{"n_kv_head": 8, "head_dim": 64, "vocab_size": 32000, "activation": "gelu", "bias": "none", "init": "normal", "init_std_down": 0.0048, "schedule": "wsd", "final_lr_fraction": 0.0}
Each number is 128 + 32 x the weight over its row's rms, rounded and kept within 0 to 255. Layers, rows and columns count from 0. Numbers have three digits each. The size before them is the row's rms in percent of the matrix's.

# v: layer 2 attention value, 512x512, rms 0.0887, rows 493-511, columns 0-63
# o: layer 2 attention output (transposed), 512x512, rms 0.0767, rows 493-511, columns 0-63
# up: layer 2 MLP up, 2048x512, rms 0.0876, rows 0-80, columns 0-63
# down: layer 2 MLP down (transposed), 2048x512, rms 0.085, rows 0-80, columns 0-63
v493 118:087122128138085119116139149133112174187103085146170106140135160086121139088066136134116105115067156089132085171048141103170090128067140141110132102140144094091135182164130112130124181127160154
o493 104:108157106120182139152158127127148131113156119111133135124137130161152117097103140119113140147112135110175189142154085100111097124149101125121141206124173144189121109132119105137162116104176143
v494 120:136101188119111156166196117152049092116114129141076081146175117175143067067123128141135139230121051127122151115132119126124078129161157133105136178140156090091121149110139143078140147148124163
o494 109:090119151143105131128077150101145097154091092141195130123086152078123128150169115179135148129166089155159168117081184165133163154063110143107131106126075167119122115170171136121150102114117102
v495 118:192108123147174086101136208122143120113177047121143110131118118136129116175160166085190185116186082107128110136106167107090120088130094131102148121193159156117124113106137134088137090110127127
o495 107:127127052157116125153163149124120109136122120178083127154158133149106153111120054151116106181123167197177157168158128136105129147142212113172143135111149096142082140148123160109132120163160167
v496 114:096098110129138140105128151086101084131103105166133108090206135093033132135154112073168177134159093089156177151125130135115149139151132136088182150122116130090134160059167113164123115084135175
o496 107:136123149155105097164126153114133137089123153127099117129119158150213108121099157200097116089101159130119133087144126114133165097096150187105074113148208136136093086128141114073148116098109154
v497 119:201120156077109108183140069132139117084093101133165091087097056133134115122113137106178127090076093129135116103147140145141133116064116206100177123168122161151173178111182155106170118178078155
o497 113:121150177156133112092113108136114126137166122106123163163128150076145094128151114133080167110148140115160151115115186114206175164181136079116145149081123129083087112156091086156080174072124121
v498 121:137121171123186160174131172136140143071102101143143145173144112175130168146152153178201076114174134108114175145083135132145133129159131141139122149092148174124118040167143139139113129153148123
o498 110:179110169151088139096110125089100131111150140105135098156143119103133091149195104148145163108088121134097117060123151134128158125118107095171123131114109099125164198067097179071130147099089153
v499 121:110088117120164145145150177171116159115164096168160137163159143176116165172120095156117152147130124123107177085147110151059108115104066116126085083130118119161186125111137131087184114118129177
o499 107:171108121168101120148133107059135085119047182185107110136141174060087098153108149145124108107128125155071159191122151113144166115168146130128220150100098096106056139110108110111118118132134125
v500 119:145132177194154092144141192168147190162128173067159046085134116154143124126135165133155147172120093128151138096096140070114139110107060149151148124177129129158162082136139148191165149144139146
o500 111:149115110063100134101071085060074084132128105077153180094137043108160120201124112121121154113147109181077116139144141118149124164146170111094082116110105146119053121110112112092058112116121130
v501 116:129117156061128158116144172179125095114155000176128128115046101125157177112145111117146129105069185136179038161108163158171131138131199123143176120180114133163153130134125168089131141116092162
o501 107:085167107198141105159157144140135183131074153157125133148172101129173083146159123149129130122193108167175144116162079128120113191115110170047155119090107100102059155107182149116132142167148105
v502 129:155158184064123144070146108148100196081102121156126078176122091101183101179072151104059124117094165092062185181119143154111126151138115135189212167179126134088131144159136128085103189153169086
o502 113:136141088123103149163121149067149121137143169053080147149132138103207159068126124152151130146122100104170096084180073147188147118102099092070118070143114080154120109105139148164163117161107154
v503 130:116097137095144132168102115175130122061147120100128119113147157127149112136148124190198102145155120161149135127156108122126105077179139113129149153146112129129117152062155188121163134099140162
o503 113:080105098155148145103188087115125095171137135215137167131132101128084151139114096100089125091115136136154142107128136158152113181108137085135109141147139131138119092176111075120146102083201116
v504 120:133177158059134115144098146070114105098087062140122143139173164077127115129155109151124139098135153089132166098175134142088188131097093161134176129099113127148105106173118118134103150114161130
o504 109:108082118165140113101143086123084140150174129099120144139053065149120114135117136137093131199121081143156099156102120088175123157084204126154101122204116115163162123121086135093129161162180085
v505 119:125087105141111178131155141091179126139160117166119089118112141119187101109132147079084160085153140108207095119095164133138099156107148160101111110061052081042115083107097068100101118126112154
o505 108:169163127076109052108102082149107202134097156128092131160103121128125170108120141148185168171151132213078181115145132127117130150152102084137135121193138130169097163135133177190079106102133111
v506 123:161147169137099137161122127131163134141152153076133110107114125103223159130156127145119115102143113163109122130166119131054121102099099152110132116194150134134105069064054092104122124116181105
o506 109:089102125119192150079114145115061194132114127173150174107148118115103133112109121081157179120078146091125098120111136106173100087191123144166159047098096144161117156165228178119131130147130068
v507 132:113106150103149120102100124125168116173152109074144103051099073174071207091127119125085180153115119115127099195108146137068088133165129110064127119172162116110134094167136136116161146103090127
o507 112:098155145117094131103158091105123166089174151137133111105130163076171065126085088103157103074148123137154139100159137120159153083118121153150134157123145172074147152103129152172130112104160105
v508 125:138122131171085142135114116162100177172129109114143120137109160141165052135133124164090111109126158087089146189135141177084168180158129181094092139136069136148145177151077158080128160087068117
o508 114:128186126160142092143119165166124113117170154145124144175129089134129182167161155125125122144117113129139101063152114181169082089150122138117100075154138119140110093107200131132157150112162116
v509 121:132139140137105150050130070212115151081171146163105190138118137111061104147157111128082155128128170138143099127146185134110092116107116160152113163112112135112179129131144179155128077191103080
o509 110:132101143111123108198139167075131132182121081125167099129121124100203156147130117135237125029171131148108168104141108110072147170116108141098137094186115084082104146134132072158088203156174084
v510 132:120155160127197111111113126055121154168073155162162088027093148091087131104112103116104155203162109107130094088161119112149079102153128130136120101133126124153138086129110144156123146172068101
o510 116:198160114128144112102117141149188070088175064126117134124173058114132156095090143152131120100131164107103133119137156150103124077137138122151153123095091143070109108097179144161101101127152069
v511 122:108120107078151147121128113113140094115140199168156130096163134101171119167111142063067096184096109127101132164136142117099137167211136134065114160141137150123149092102130120088129138077122112
o511 112:104148174133125090121071101174096124108102103110141135185131113169166125115116088111153173155107160115133109105138170100224116080090135113201145165092144088111078115115165154145164083144130138
up0 157:212081154115103130122140143152156079166168078110115112147128082169166181110186089118095155183086186097121116173126147143134113094164098078188136103122104131153160125100141144157137122144110136
down0 155:166149104073182160126119083185112144191155153095115082086116082102133135114112125151126144103158162108069118060097133123115159085146138051165138102186143149087162121101145112081074139158175150
up1 112:168155136146138110104121110135150152140074152147111133174092148174195122145153116096103127193131161166089101105151159128138199168131134135142204113132111154111127140198119146145112186139142103
down1 098:148112139107084118124074193194106131121156085162103114047108109108111121175163102122097136113167146115206112105138113137115135101104112131127205150176049066081107137181092111139138104095114182
up2 105:123120138073147133133112161142137074162175077150117075117142067130137096127156178133116160192106171131124153148153133179167124137141097187117075163154197164155104121114144107119124147109159117
down2 098:177178052091102120101160127177080141078123170098056134129178114122103142181176068155119109114123060105156136082108085164079158133149102139108077141164119091139190150120068193157135144128156138
up3 096:139157120106126176071157098136151149100102133164108090151133150042117113099109164137126122071095061096159140100174130159118127082129151130111138132151091092182111125129135120099165155118139127
down3 096:122113076165142098128130094132131069151062089146205171063112111146111140115081093137078128138192171179094105121120127063132135118190181116169108102073174119135132142130131111123151183120133163
up4 098:101107085136083149157098123147153143133152149088147065139150098143144125093173104157122088169136080144174157097127151123180136098096135119145126162116127088127187143105138149161144169142097144
down4 100:170163111124161127112146149104150135121173141059096067110129202068137196158143154162059162126166130118097071157124167130106167147093104195109114135128126122149128103096120123089157119099068095
up5 096:142160115134153151187130096087112097167138108128132111143142164189160087144184151069180143082120182172135158183166114123165126170137112115128167136066105153137115118064064115124121155136138132
down5 099:108111182192072100116109161123111090115143124096157163157116133122091139089140138099149108091079109149144144062127111153067137086139090067079148098176103124175184139170136148120127111099154091
up6 099:138164121146098081132131188201126071185121151197127126132151120162120146116124103146107078131130107095111136156120143128080184137091135114160093109160168127156206113134126208138106092107120090
down6 103:101131137118112119139154126112166148148165106101130147111146120111130127139149087097111127102117126113079141142117110133106089102167197112116121074176129092085154117129100153098080121119241086
up7 102:127120137151080148177149123132076220121084132140074194136147127060143138096143119140098157117118092147153124143164118140050128151102103149127112140156161183121158141115139139090151084139148118
down7 109:033131052142177131081136147112124119118130133073155104152088129134127096102130099142117177124121206086127095178125142103118091152117140128131098150098165148139086102128186187158078163117125105
up8 082:069156102101114058077137112164139113096078143133122101152113130087128140124148137188061075179126072083126113072111103122112149166131177151078137133160109091155141170113130116120057107135049094
down8 096:110153124160142119151078079121172128197145163116136119148077067179123128110105095108081152129154129093151143123184107079068077108144082076154146091143142123127187100125148120163093136217092126
up9 085:144115028106128096136090136146122144176107103096119101160066206151148091126115128079136142121106090086060140123128129136120129125121156153173140124109159160149134125089161153179112118141053157
down9 096:149098101173156129100135089127144104136143075148165117159128156101081113123121137181127175082133120103150146093161086093091118147119084081113085143150172142111149125094145136155141129048148174
up10 104:135093135149084109115115151151159127159088110123094150079106038116160107103137106117152114144125071094147132135123106130136094079123097122187109101147110129150195119118088111097131157117141168
down10 101:134198140105122096153090139180132126150114136057155134158144122149117203117102131174140114161132104101127182089046100121138139154149144136134115104161122144141100195127123105089112160144114112
up11 103:124133160106098125104106110083132077138163134153139143064140154159122121155179187159134181106094126155144107164131159190090128189164143176106176136157136086125178137111107083107053104139128172
down11 111:115114129206132171182100106087115139107093101099130096150072122109120118151175066104121153120074166017115130102153086114124132121172101079104156165191180136125133162131132158117181169101125110
up12 118:176119088113108141189075078136175121149162092138186122185108117142133101129197140118158188134065162117094068150128209122125136077073161112130136153121126115119154176153113092125094178174084120
down12 110:128164150104123161111128162120131125126058159102136122106119159141197093129212120149137150110160080120129160194119197100140159113194138101165127111110167160115089155127179107133138155116126119
up13 097:107163147136133087139134135163178156053059161082133119136078136092172049119143117128070089152115128144171139121106075117136141089095095158132111132158138145170154136128123149117126165118150169
down13 099:177115094163142143116122110136116184140127097150097192094190106107116127179119080079093177118111096161125148156162100166131121117157118095131090102098121135124072183085106116170085122168120173
up14 118:147172111103030106129117153117160143130138120086091123166117119104152132146071155111090129103173174178142136147145161106121136179143123138092146089102054109084117141099115057157078138056160101
down14 104:017126116135184129141085134145129106124101115121114149083133155227117119089141155147109185143102114135108147169175179103115119107189171104124137109143136138077132144166186147108156128130134089
up15 091:120180129128090113117156168140157102127082142122150095150163156160141188161139140124122130062128145150138108154124144147125162130113097091123083173121142160015138203138151135118144083082093119
down15 093:176113113120087128134142178156099064135093124110201102093128132094099132135128106115164114068163117139129179160114146093107145151139146125125108122100134156135148147211077089162130043116078174
up16 100:113137153144122116068081093133127095171165120137090139165088162148116152128122145108127100118096121184128154168145131126082107091116133125096048073071139159122127160125139141109051107161129121
down16 096:144087126059118073115087100147094166149154155140176161168124127111117105168151158181133100119074085150159111112192170149140178146126099142142110124137099143097142125086143112107152112106074136
up17 110:143160111142110064087104142136184062094147166179110166123082132101083142123116105085139118141118098136097095120152096084116110128132156133083090124196132078112177161116113165163133092093125144
down17 100:096118144158139106094174201177138123140201167108155062152170128097080108124097096169148109100140145105168143086091114062101090140127127150105148137103177137161105147103149131122135053140090110
up18 097:181084127142063175106175062095140154200115123078170161095099134099180112113203166112171133156115189146154132105155139143099131124178094178221121063144070096106142163119084159096131100149157100
down18 101:138139151146090119134150145155114060143110182111162126125132124133119119181126145098112131089108045140057146088142165126180169083138099104117130127130127142102116206141101166102145162170101081
up19 110:182109085147092100117130105152179194177119108164171092139142122133095133107198182133170131088128149116111131148107155115128149145135115112089059131112133110099128167139130185158177138127120194
down19 089:086133139162186117146035137128150099125135057116185113132123111142134115157121183080113142127114178148128116125055110116118188087118129163158118085099187158104100167193118133154167134145145094
up20 125:144115138210112132124115089140132144082202072077139113118122105109154110195205154149138149112088143140162075147165154104134115067092125113147178169134110145149160099123160102111058090111077103
down20 116:140124159165149102084140155163120159121123107055103062153088101163133089083114170110124113140081125101158185166151161105132164142097113150142118140114155143112132125161127101101147085091138195
up21 105:121135144165120172120074093146186153151112084154100129089089128126090170167100128097139129101110150082168142123139169126078113154155114069123120126130099125178151098167106130112088151034108142
down21 098:149125116094109141125151115121123095148167046154101074122135077184149077101151138184139134101153114100096125147153138172140115128110115117115123071116075130189140091120108133181120164090120115
up22 109:182116151192089170170098132120116150091158156145140102108152141130154142160116176124161102167089055109195090069058138134120132085123113102122165121098096121079197153091100163071124111087151169
down22 109:090136118167131044181183180114108155106106162112142126114157154098149127125184137137161120145162120118165168114101073136084162103102098097121132171123104091083143130082159171169108135110125164
up23 080:091122078146131091126148126173152158171138122155146152110134133123190079113085104106126141163078109129072126105111090099140146106125131157138117144203103172161130096155137112112111133156140124
down23 098:166175130157104143102169130114054085184038154105039123135118147136172164085142121138160141117159101209171114087153074129094096149078134184128138146134119086161097113088136128112124161159119181
up24 099:145126134098080107121144157099131085154135129187084154161105145090153129155121104114171122151158144170105129140162119165183108156091103161049093112128116162190079129069094154109145145193129116
down24 111:159089110136103154092098103090109130110119109133173163185114152139158137117078102143113140170094098096155117156084134113115115135076089099139100107165072149100114131107118148163150216110082136
up25 094:161122146163113082151144130099125138119138158161166174168123178136156143140150111108120150145138113147098113153184146170110128147131084112151151114127081106160127050143137136127120139120174180
down25 095:124099124089103109082118118096183101078146052144040078148129102139122165134114114104105142135097132121143113129118210151175116151058137105090129132105180078095146136188133149105127099141115188
up26 088:166114116090146099090128122134170087175113150116095104142110076145177129151130140120172152153151152183100171120088109083093065151149195158132123137123123138118072169053146097067156162089150170
down26 096:180158102136146079159112109101145117129165135120146086136109101114101150178128131111111128145133125080143094137082150104094136105110093085159131153104147130102132162150151200141129172150073117
up27 097:099122145138111170145128147104097131077114105124114115141142109057108107126134066107154178123196145131113103181120111172124058096107123152136095043208182178146137162107145161077128071135135081
down27 095:073133127129099086128156086141124164106125081160093138092114171090117150126137136193184143135106138123138105115095103144131116120105163115182118144112148162135079068112074126126133098143139096
up28 099:090139173114172172172103104146119117153163143158128145183098141128148190176125143128158093180137161115121127068164139142107126117174206143178058123090165181123134214100042136139169122142099185
down28 094:120128121129099130098118188105146111135131128123080100136093152127184146130073106150055118103107197146147111049171162098118074153136170117124163177104124115103099124147134103107120129112145121
up29 095:103137081090162140120163170126147146105168178091139058123183146118121128116151085094129127092146173097103116135168151100111092088107097226140139124144141136097100231149122129099147161207065039
down29 101:123156157097138128129082167093130097095161232107094068132135124117128140092162078111116157143129139185149123181160121209091100146180117171081149099129123138071151142105107130173101138125202093
up30 106:106062130160120137070199168141141111162100178051129150175146169157121161177136149125101165132105172143059115152135113132083110152156103107097154100144154134131161137102131125116149155137163081
down30 105:087107151120136112087153095172173074156148077117128085188189103060222193132126127114167122130160140101166109183105188113169165128053099113099140103170123123101135173117120143079107151134118154
up31 087:122081098136116097145114170139116098161075142115102086108156180128167145108160106119179141065133137139127149100186142107176138117163129103137096134070133153100163079164112136113180142077077128
down31 099:113150109099084129175101098160132105107179092162162127124137117139153137111144134032154105121114147109151144121131100177137102156085111048115149067117137081136145135094051128097144144106126121
up32 092:137089135113089139109102111144096117154123119075137125129141173135169163150163142153139089184135195127117148125145126135124143153153119095136200172099114167083097147066141124113112170177094099
down32 100:120154081123112160192112139171109113074086098173116151150154108138104140117105110039129100149160131097110098124081158097136102214100156209133128195098179075152123130125146108130111119139141109
up33 088:143154088113102092179119169149176125139153119150184085149123099131138151081118100103078139125085121160136113104122115127123082107112146130195155094103123083100177143145132116119136108147183117
down33 098:160124150148095129080088066143139138123113131126170088120126184066090134153149177178156172085187122116084162127151150139147157087091104200107131129188174143104137144089103155108098169119151129
up34 103:130142115102186108178141085173207130149118120192094131123076126127140106026096154140135093134118131122089149127124077152181132195135110126137124154142085152190092119119102157099125121087175126
down34 095:158086102136086101141125166153151106101183154074114141104141113106084117142138066132103117132160110124130085086117181099089110144131190097088158098140136156086141132118173073144126163157094082
up35 096:135148120087134152150126102135152109168161202134142113106117150167100133111080159143122092156134133129164122136162120160064184162106105159118140113128141188078117221144068136106114160128132147
down35 093:143160173105186070140123156130079087132116161131124165166172084131123085197140134096091087119110140085115154128111119129082167076162083149102213137104092138071064133099177109090092162117037158
up36 087:149117108166157127215159077141131106196129115118139114139121087171151081127092074159126139151166152127104152100152175136091157129112135121177082136132089100123120090095142099109114098105165180
down36 095:120086128110119131152101081143158137167159119105121142070192171129092116124189056120152150087114163194132146113182170097124105124128137132066112119117118129117218154112115152146127184145137094
up37 094:151160129095123155097154074068121184105094178113098164139152123161160150078145130087115144118155108110203126168099134165110040148192121137119124173118094153144117074115106127092141172067153158
down37 099:096100167120143129095092137132140095107110131186119130163131131067140132090152096156150119131095180124119064066118144127117131102107131150145155148131163063140026125111122123122088127134092171
up38 094:130123145105133165076095062085123080121120137137159168095113120087131145114124129172139114113083159114158166128186150091147167097143139098110107086154144164094092076125104091173121170115183167
down38 103:146069087089150135223130095169096120119076157158102176127165147130178103060156115149111115163075147139167136126152169143176159126150190145063109133149117102180153149103138106150140118133140178
up39 095:144138129193118130099149172092115170170167078114099155155139105054132127116173181132136096185157136135117133093133136110190107132112137154105065118156129067170155142169142119159140119173107140
down39 102:201088117089115161134125161114094154158156092105120149171082139076151104135205064091196119053174108136104112109130099140116161179119167085123137113126084092078140116125165149046119101127105105
up40 096:118118139135150185134134186096068103158127188147143149174104178153074097096102153100102073113117166142124098143139120165155125140121106084137167112196152070135127104163082113123197166193131159
down40 102:123120177095116126068076095147185121073144162111092132108133091152123050165081183208135151161193127139098097152161088169137160146139131113102112085135120134104123150160134118116222085105144156
up41 083:154154120138130094111177091098103139133121085209140099114143141094143152100149146083101037090112143144157152123141120109101152107128101144092118181139138095100153154184103127095056065143149092
down41 093:147133127105097156122174119176168203069162106072160211105100125160132188166177145158102159118103146134133142149165122153108090071148115112101145109091094156212119137201132120159113118084125159
up42 124:187109084124178124140109090055107113167137167078137123184169096149153076168105166127135082105132140147156152104104137124133180150138144127126133147137124143092087123143131107165083106091134168
down42 092:090145148181090177148149141133078115024104116142202100103154138092096177105131141098096148125098141135140159112146133138154135145099159114127149098094124078153209119105162145089171071051163147
up43 096:140088154129143106045128091090172154095194098168125149137134120129091140136156130154149132182148127151136136110143098118104106093119140171147150175114086122181102084094095095124072114124107130
down43 100:113153123126179135117138172120127096130111107106127120192136185139195136119210179107136101152105165180182124171169123111128153139172174081161149154135092156134146137089108146135121114086161138
up44 101:131110155084101112160140119067156163169180105097166142097112072121101126133140171118148056158125123032114139145111204156106141171188121128156121137117099129143111164159108127095111096086135155
down44 096:140157135101111132072150152144112085130183124174114202125153102087140124180071157065117175099083108117120158139173172110118126125094109057135167121091122120093076134147127143112156099071087139
up45 104:139110133147108152117087117093163071126128144128135189072090155132128100077143101133221130103121136115147112083189105087174132159118139158194121119132104125085109117130170098177122099159108077
down45 099:103146143135225133140101170121104105126146156125152161088146169118134191140182127137136115118154132178187092170098119144154126119132140108140056095165129155133077046157085126085146128157094117
up46 111:169182139106137175098117139162154092148163180109152168158182154194133150136118171081159092158107118108129186153162144144100102147182126122119116131096104113105135134077123114146148128072117121
down46 106:217129149091137117087109128146104123125054114106177076076115066123159120143148044127118136112125088079087098130104107093091102141177142165154104158112147098196126113117183095134193112132187082
up47 078:146189138152184150133138180184104077151152136079128107117102123053099142084061155122112201155159141125113126211159174109082184190128115144128134154149076121192125126189128095107186142137135166
down47 091:168142166132088089141129146169132127141145041127119117089078109110135091130105144152138102085118140132078115143137101103135146171121121092132155154131110173124137147137089148117109088145158142
up48 100:142110082122079194098130102110127085143172144147125107078172151129204114175083217145171119134088139101154156192174145108153122143078078121151073096151151139181119131099120102095084123122082161
down48 100:121147165080168161086176097125089106135157131113164084173118126115169132136136111172198144196174126133103133076113080147118172121058098118141106189124142155163142153160170135101100124132068159
up49 123:184133111129087107160111079104156104096142131086156146153146160160144144164139098140143103131095165150071124121109118149139106123119095103122193115166116086115155093121122124105141205127111082
down49 125:065081150126116119100129120141091176157147115147140111158076129154114086085098091114158133132122134176123122101155108113138146150121051137143136157145148065074042081136127137163131129201119172
up50 103:156117091132141088115140113111106104148145184133119203119184174087170120179150133179153091158110166101113169088149131138147092129138130108114104082166124063146084098130177112125112187119119128
down50 102:097169103118112087108174157176123114078116077135149149085114184139091129085169088147112114157180149108097178162141092103100096107123112178156117092134162123149090097073149202141136161133136117
up51 093:173114078117121057170079073140137148200166113057134160085111139176213184199107124160132071124114063110140146101126095120113120074109117120164100099139047097145125120128106151101115183129138113
down51 096:148084107133183140118140117117157110152118147148092147114111147165109109126106129147131108094130133128105160108118144129194130141126214116138152152137059077063087085144064119112185138159153078
up52 093:125134129163122109109113115170160170151195161150159120085148141152138136157154171161136164165121123135091112144147094082137083100122120142151132141164087131065082121094083101156163169086095098
down52 097:086128145185144086062106132147135137113124158158113146116072116150197098091071180119139195192137134142150041170150080132062144094118144168135126147100116161106108128157158124108068110096170114
up53 100:108143186104154111109149123150144080181121161173191196134120102164140087083152127154142080117137075088188187131103150125107108144185132167091152122097153150106054136110142146177120136146175173
down53 102:113168070169147115164137142127157172122162098154104137133136179100142134104113113141168056120088144141190072120170129149113062113130189096142134171094138091122107120071188127160147113087072184
up54 091:174170143127097087136156145169095163119185066107129125127193148085112121157175156133075176138176122170135113131151139090100139157071144133193100111131078126186182148100106158162037118146122089
down54 090:122121125142079133055107097094080148105107136129137128159067145139113069181094154172172154077107194147111159138148140096108142135142120140110133135085153111162194129116242144085138072105186104
up55 088:151134113108044150122153086120179119096144147089109140155108111145126140117151102112128192082128139149139053096140103119096165156049123079107151122119121058100159105156106079130049163144154171
down55 090:088163125092144169185118135124144176116185121100091170160163109120072151108147132093145101125124116164150063151139123151135111175111083109075141096130120168161088122153107156116108119181084129
up56 101:124120121103155080094098127122172136166062128137111132122099153110090095130180133105124070152109156119143177105137129081096131172140110081107158107103133035190167108152120193189080147162163127
down56 103:139179053096126125084140160113137092161119080153146124114151144158201118126177168138177146123087134158086134204101117132122177105095095170187125210172145147108050109107139114107155117116113131
up57 107:142129130129048167144136169151152144149142109156110089104109140204115115187085103091169122113111196163106174151098163120164116121161113084173119142141158126137131169176129198145111112143177135
down57 102:154157098169114195150127100128134135212177086154096138119165123101062069159114143126158166134124139087091129077115124178109085162086089137082110162131126120167149119088107119106122087155153120
up58 112:172113142098146153133124096156160154126178162131136139156182135106169112090083176136158132127128140090159167181128087142168113153211107145066156081090106072129101102136096089190129096105149149
down58 098:113160146098119105182102118094147079175159167145128085117151090124095178081103152136152134126160134125105131131168150126123129095170179117126105118132108108110168111170121121129124113106128172
up59 094:141169159137093140084114160170142138129098133129184151129132139091168109086151053154137156138142123088132100115147179142132076136124121226135201090129187128134084113117125166144110208146083117
down59 098:102132137080133173094118123161075122167109114114124129102121176048149078110098108113139146194148129115097146128107194144165106125106094104106093127146118128088159217162125140119142124105152071
up60 092:062085077101119112154162127093159136066141092117131120110152154117114107138192111150121087172140116108135148098185108124091157107099156149117138115112154064139076141120134141148096068160097125
down60 094:165151062134131152115185078129093102092141135152174109088144078141104141113148119117125114137155096051121149124079156128073123074049096151137106109135122170124071150182163143120140151106121147
up61 103:141153138101159099142131128144142145120133136184153187111171173136107191108165125062128096124101069093185152074154166179146133144155066092130109133115087093184121118180195102147147145146118141
down61 089:152116100120150134160115140126183089136165090101114148110137124125184138184088155157068126107168133164080164112100153113132160151130143190141151128063157163170117130115096118068186146083189064
up62 093:106112129110171081084143101140179086188128089092141119122161129200081162086124111152084152137146145152104128104117147173148112138175139016113087109148121117118157102163104117174162118115108159
down62 096:112143203125131087143139151137144158103148127171086154103165129133133111133150145147159075109107156127169089200159146167194135161155119125132106101121161125079113091132184068148131126169166149
up63 102:122181143102049098120083140161128099163199159131108170137130073161171134154084123129149112165158166128198117121154054060158179123084138109098108154144117169128115079092184106150138155050158137
down63 108:128145110114138117148093153151116129126064124142116141148094086134200137117130124115131117149082183135118146124145148151091083101125146068108090119130068168117132153116169058110144135125087160
up64 105:169062108138151180121098155118157167107156107133104163124111090133191150168160143121114160157133152158127111168153124153124099101115100116156131075184154118088103034109178155099099116124170101
down64 104:150161132136130111124172113098126183136127177139069107104101155120138120126113168192090101077128104133100115143056153085147124092114173130053131171147098122127196110171109094175165118104169092
up65 098:158118101151125112134132127183125153083166152105076085089154096107158110115201112083143169142132158200127175129117128113197131102125087131112145135080174136123169149117175049162105159119159089
down65 100:116083104114122169099088156073175122146119150121121155110176184132129128096110178148167121129086131125104135085202114122090055107139115110114165107090201131080135156136135146037206138090106123
up66 093:122137092121116067172121174162138175115138131200101127148164183170085126139080106127129156068083119146107137170153099103108161125175027128092127171115155100181133106144176126111126146127133160
down66 097:077147148123157117166124158174145151159119139112100071093145150148172105176117134123121117143153143158158136084147148145138086156103112124125137161107072207116135110171125108128164148148099141
up67 088:158178106096135157105101129131197084189121124083118158123157140083102143125114080122121131127101104154109140116153073154117166129151110172091152097107137108110131119179125159116164126138124143
down67 098:135152133181171166103121088127134184081160130147115102124097120108118112152102184115140110149100143163088154136118126123114169106099097082138157095078118161102165136165052151152082087137069162
up68 116:113118118082133152123131140074182120110169135090135127059098104112111120170145204155124144144135137102111130102133167185107047128157096121116116149108165135087153155129080102154105186141142125
down68 100:145207106108141133191150062112223155129127169119095149130139127115155169141151043149232112110128155175137106083119126063087159122120123141118156110130157116136175126174172090171157099136155078
up69 116:129063130107133131131055128179103090120168136092161139142119136147094096138080114100119111138118153129168131090111177133160109092176160139202184063133099187140130140115093094125169193099098107
down69 109:147097139182200065129105117125146147146144144134115086162169156145118103112094148150084137181138114099115116182158146113136136151088128121095122160126110089129162131120110164159154124151161139
up70 088:051134094125141096124097146118058116075123130139097157079184146131126151129186095138062107120120117127094105098118117163156110135139089141105078146079088090112166124119145125121104099138136126
down70 096:154136153094178110129133072143065108157178104117154101114138144100115119106129084098148131168145110134108167106140081131178183136183138129184104094123091213108187142075092112187115193103055140
up71 134:156101143125027134142162129181145185131104139121105143128104072139098079186159111159144109116141123160116110079162195151088103113104082151126100126186169125143184127153111126132152120111157141
down71 139:094116137085091132183143143114133109110099094149144117029105088145119146138107088142169120111148117151126123105107148150070146092154109110131057101124177145122115048133111180105167093157111078
up72 098:156143158114086151103134091116101120183105058120137119145100123161137172136141121171145131106097115167159185073123098143163176114156087150134151131114103095095114128086114158080088163150167127
down72 100:162098183069150076107154122111135126064103085138117107151118149124175156133128113115154138148129148136128130077148117131125088122198190104158118179151112105095150109174116138191166160146174150
up73 095:176140156098118136086114125099102143176112097125153113131110123107123128186130167094143086141136137075095132053182133135190106129144052162096121120101212160137079089145144133129150127065123176
down73 100:156115102167146092148162123091128131084137166159135088092142123084168130103178117109138078143129143132107128175087154146153083169093154069157145143185208106072159059127170114169132134157099134
up74 162:150114140099116126149174106104136156201155121119192102126144089148126057161176157144080153138100152114120078135137193119085130084117094056147101171149086134153047120124163112131102135142142115
down74 109:080128161137212123151118137120100180109095109091163157130182150171133139143096107111087100114149096108121110119097073173112162136130166133183109117143132149091160139121097117131129157173083117
up75 108:085130123154098099178102200139153088083145149178135133173141167145126096129132116102163098171144118159130112128100107173197111118156077094191135090166136113102103159157188105105088145110185108
down75 102:126148163142111156089166128103110113115088071161141095058162128166202150171139105125089196130110127157137118156121153148140153089148161114088159101177138140131154151101124134146137077114187144
up76 104:191082082152152194110087072064135169108146175201096111154145133206113072070095098115109100156112136120201103109105167098111123080116170125085116088184137123107160112144113170094129167158113106
down76 103:143130155104137089129193103137150125134078135144170090105153128123122143116161147106152162131091079151129127146143116178153155143088094155145070099078100158190094139210100200192140114123100203
up77 097:113125144065119092187079143158156107122101197079132108167173114129090149095183133136198132095039124107080115099167031085079191172081175100107144188186122092191124169180116130208133093219141135
down77 091:038171151109156121126104112114164143148100111128127106105160091109158065067167186156175097181136122129138110145070139136164129089087168112130071105085147172107139119155130096096128130039172093
up78 094:130088115111147107088105177140114161168077161201147123128135105092150117103134093151167098084129182118096137123174154148184125134095144084165162094152123090096136138120169133164085126161161091
down78 097:133093060067156159111141095135153152151130154147108096132126128175092132124169104043108213111132093179087077141152147093087134132103099113115143177107115085144122163109121072124160066161115142
up79 152:155164101155094090109173123118140137126152123153174114119089164103089161164188152135196091072169169165118097092122135117101099110111086199108144170155143108121102141121151132149118133143182126
down79 081:114156136133189149143133116068126159116117115094164121124159131115160136115120104118052133076138134112077156156077137121159180166159194113147132146067112131073140118131061139121158121113107099
up80 099:188096138066134167092094142096172163152102117090185123166110117153110126112152109082142149153116123066150139130117115163144138155043155151131122127134106118150120068205069114131130147120127074
down80 095:046041055147129147041075151134147057074143126103120119121111127132113149104125115113142169100138157072146143135155125105110130116145158126099120145143096169109107097099096134072094168067150118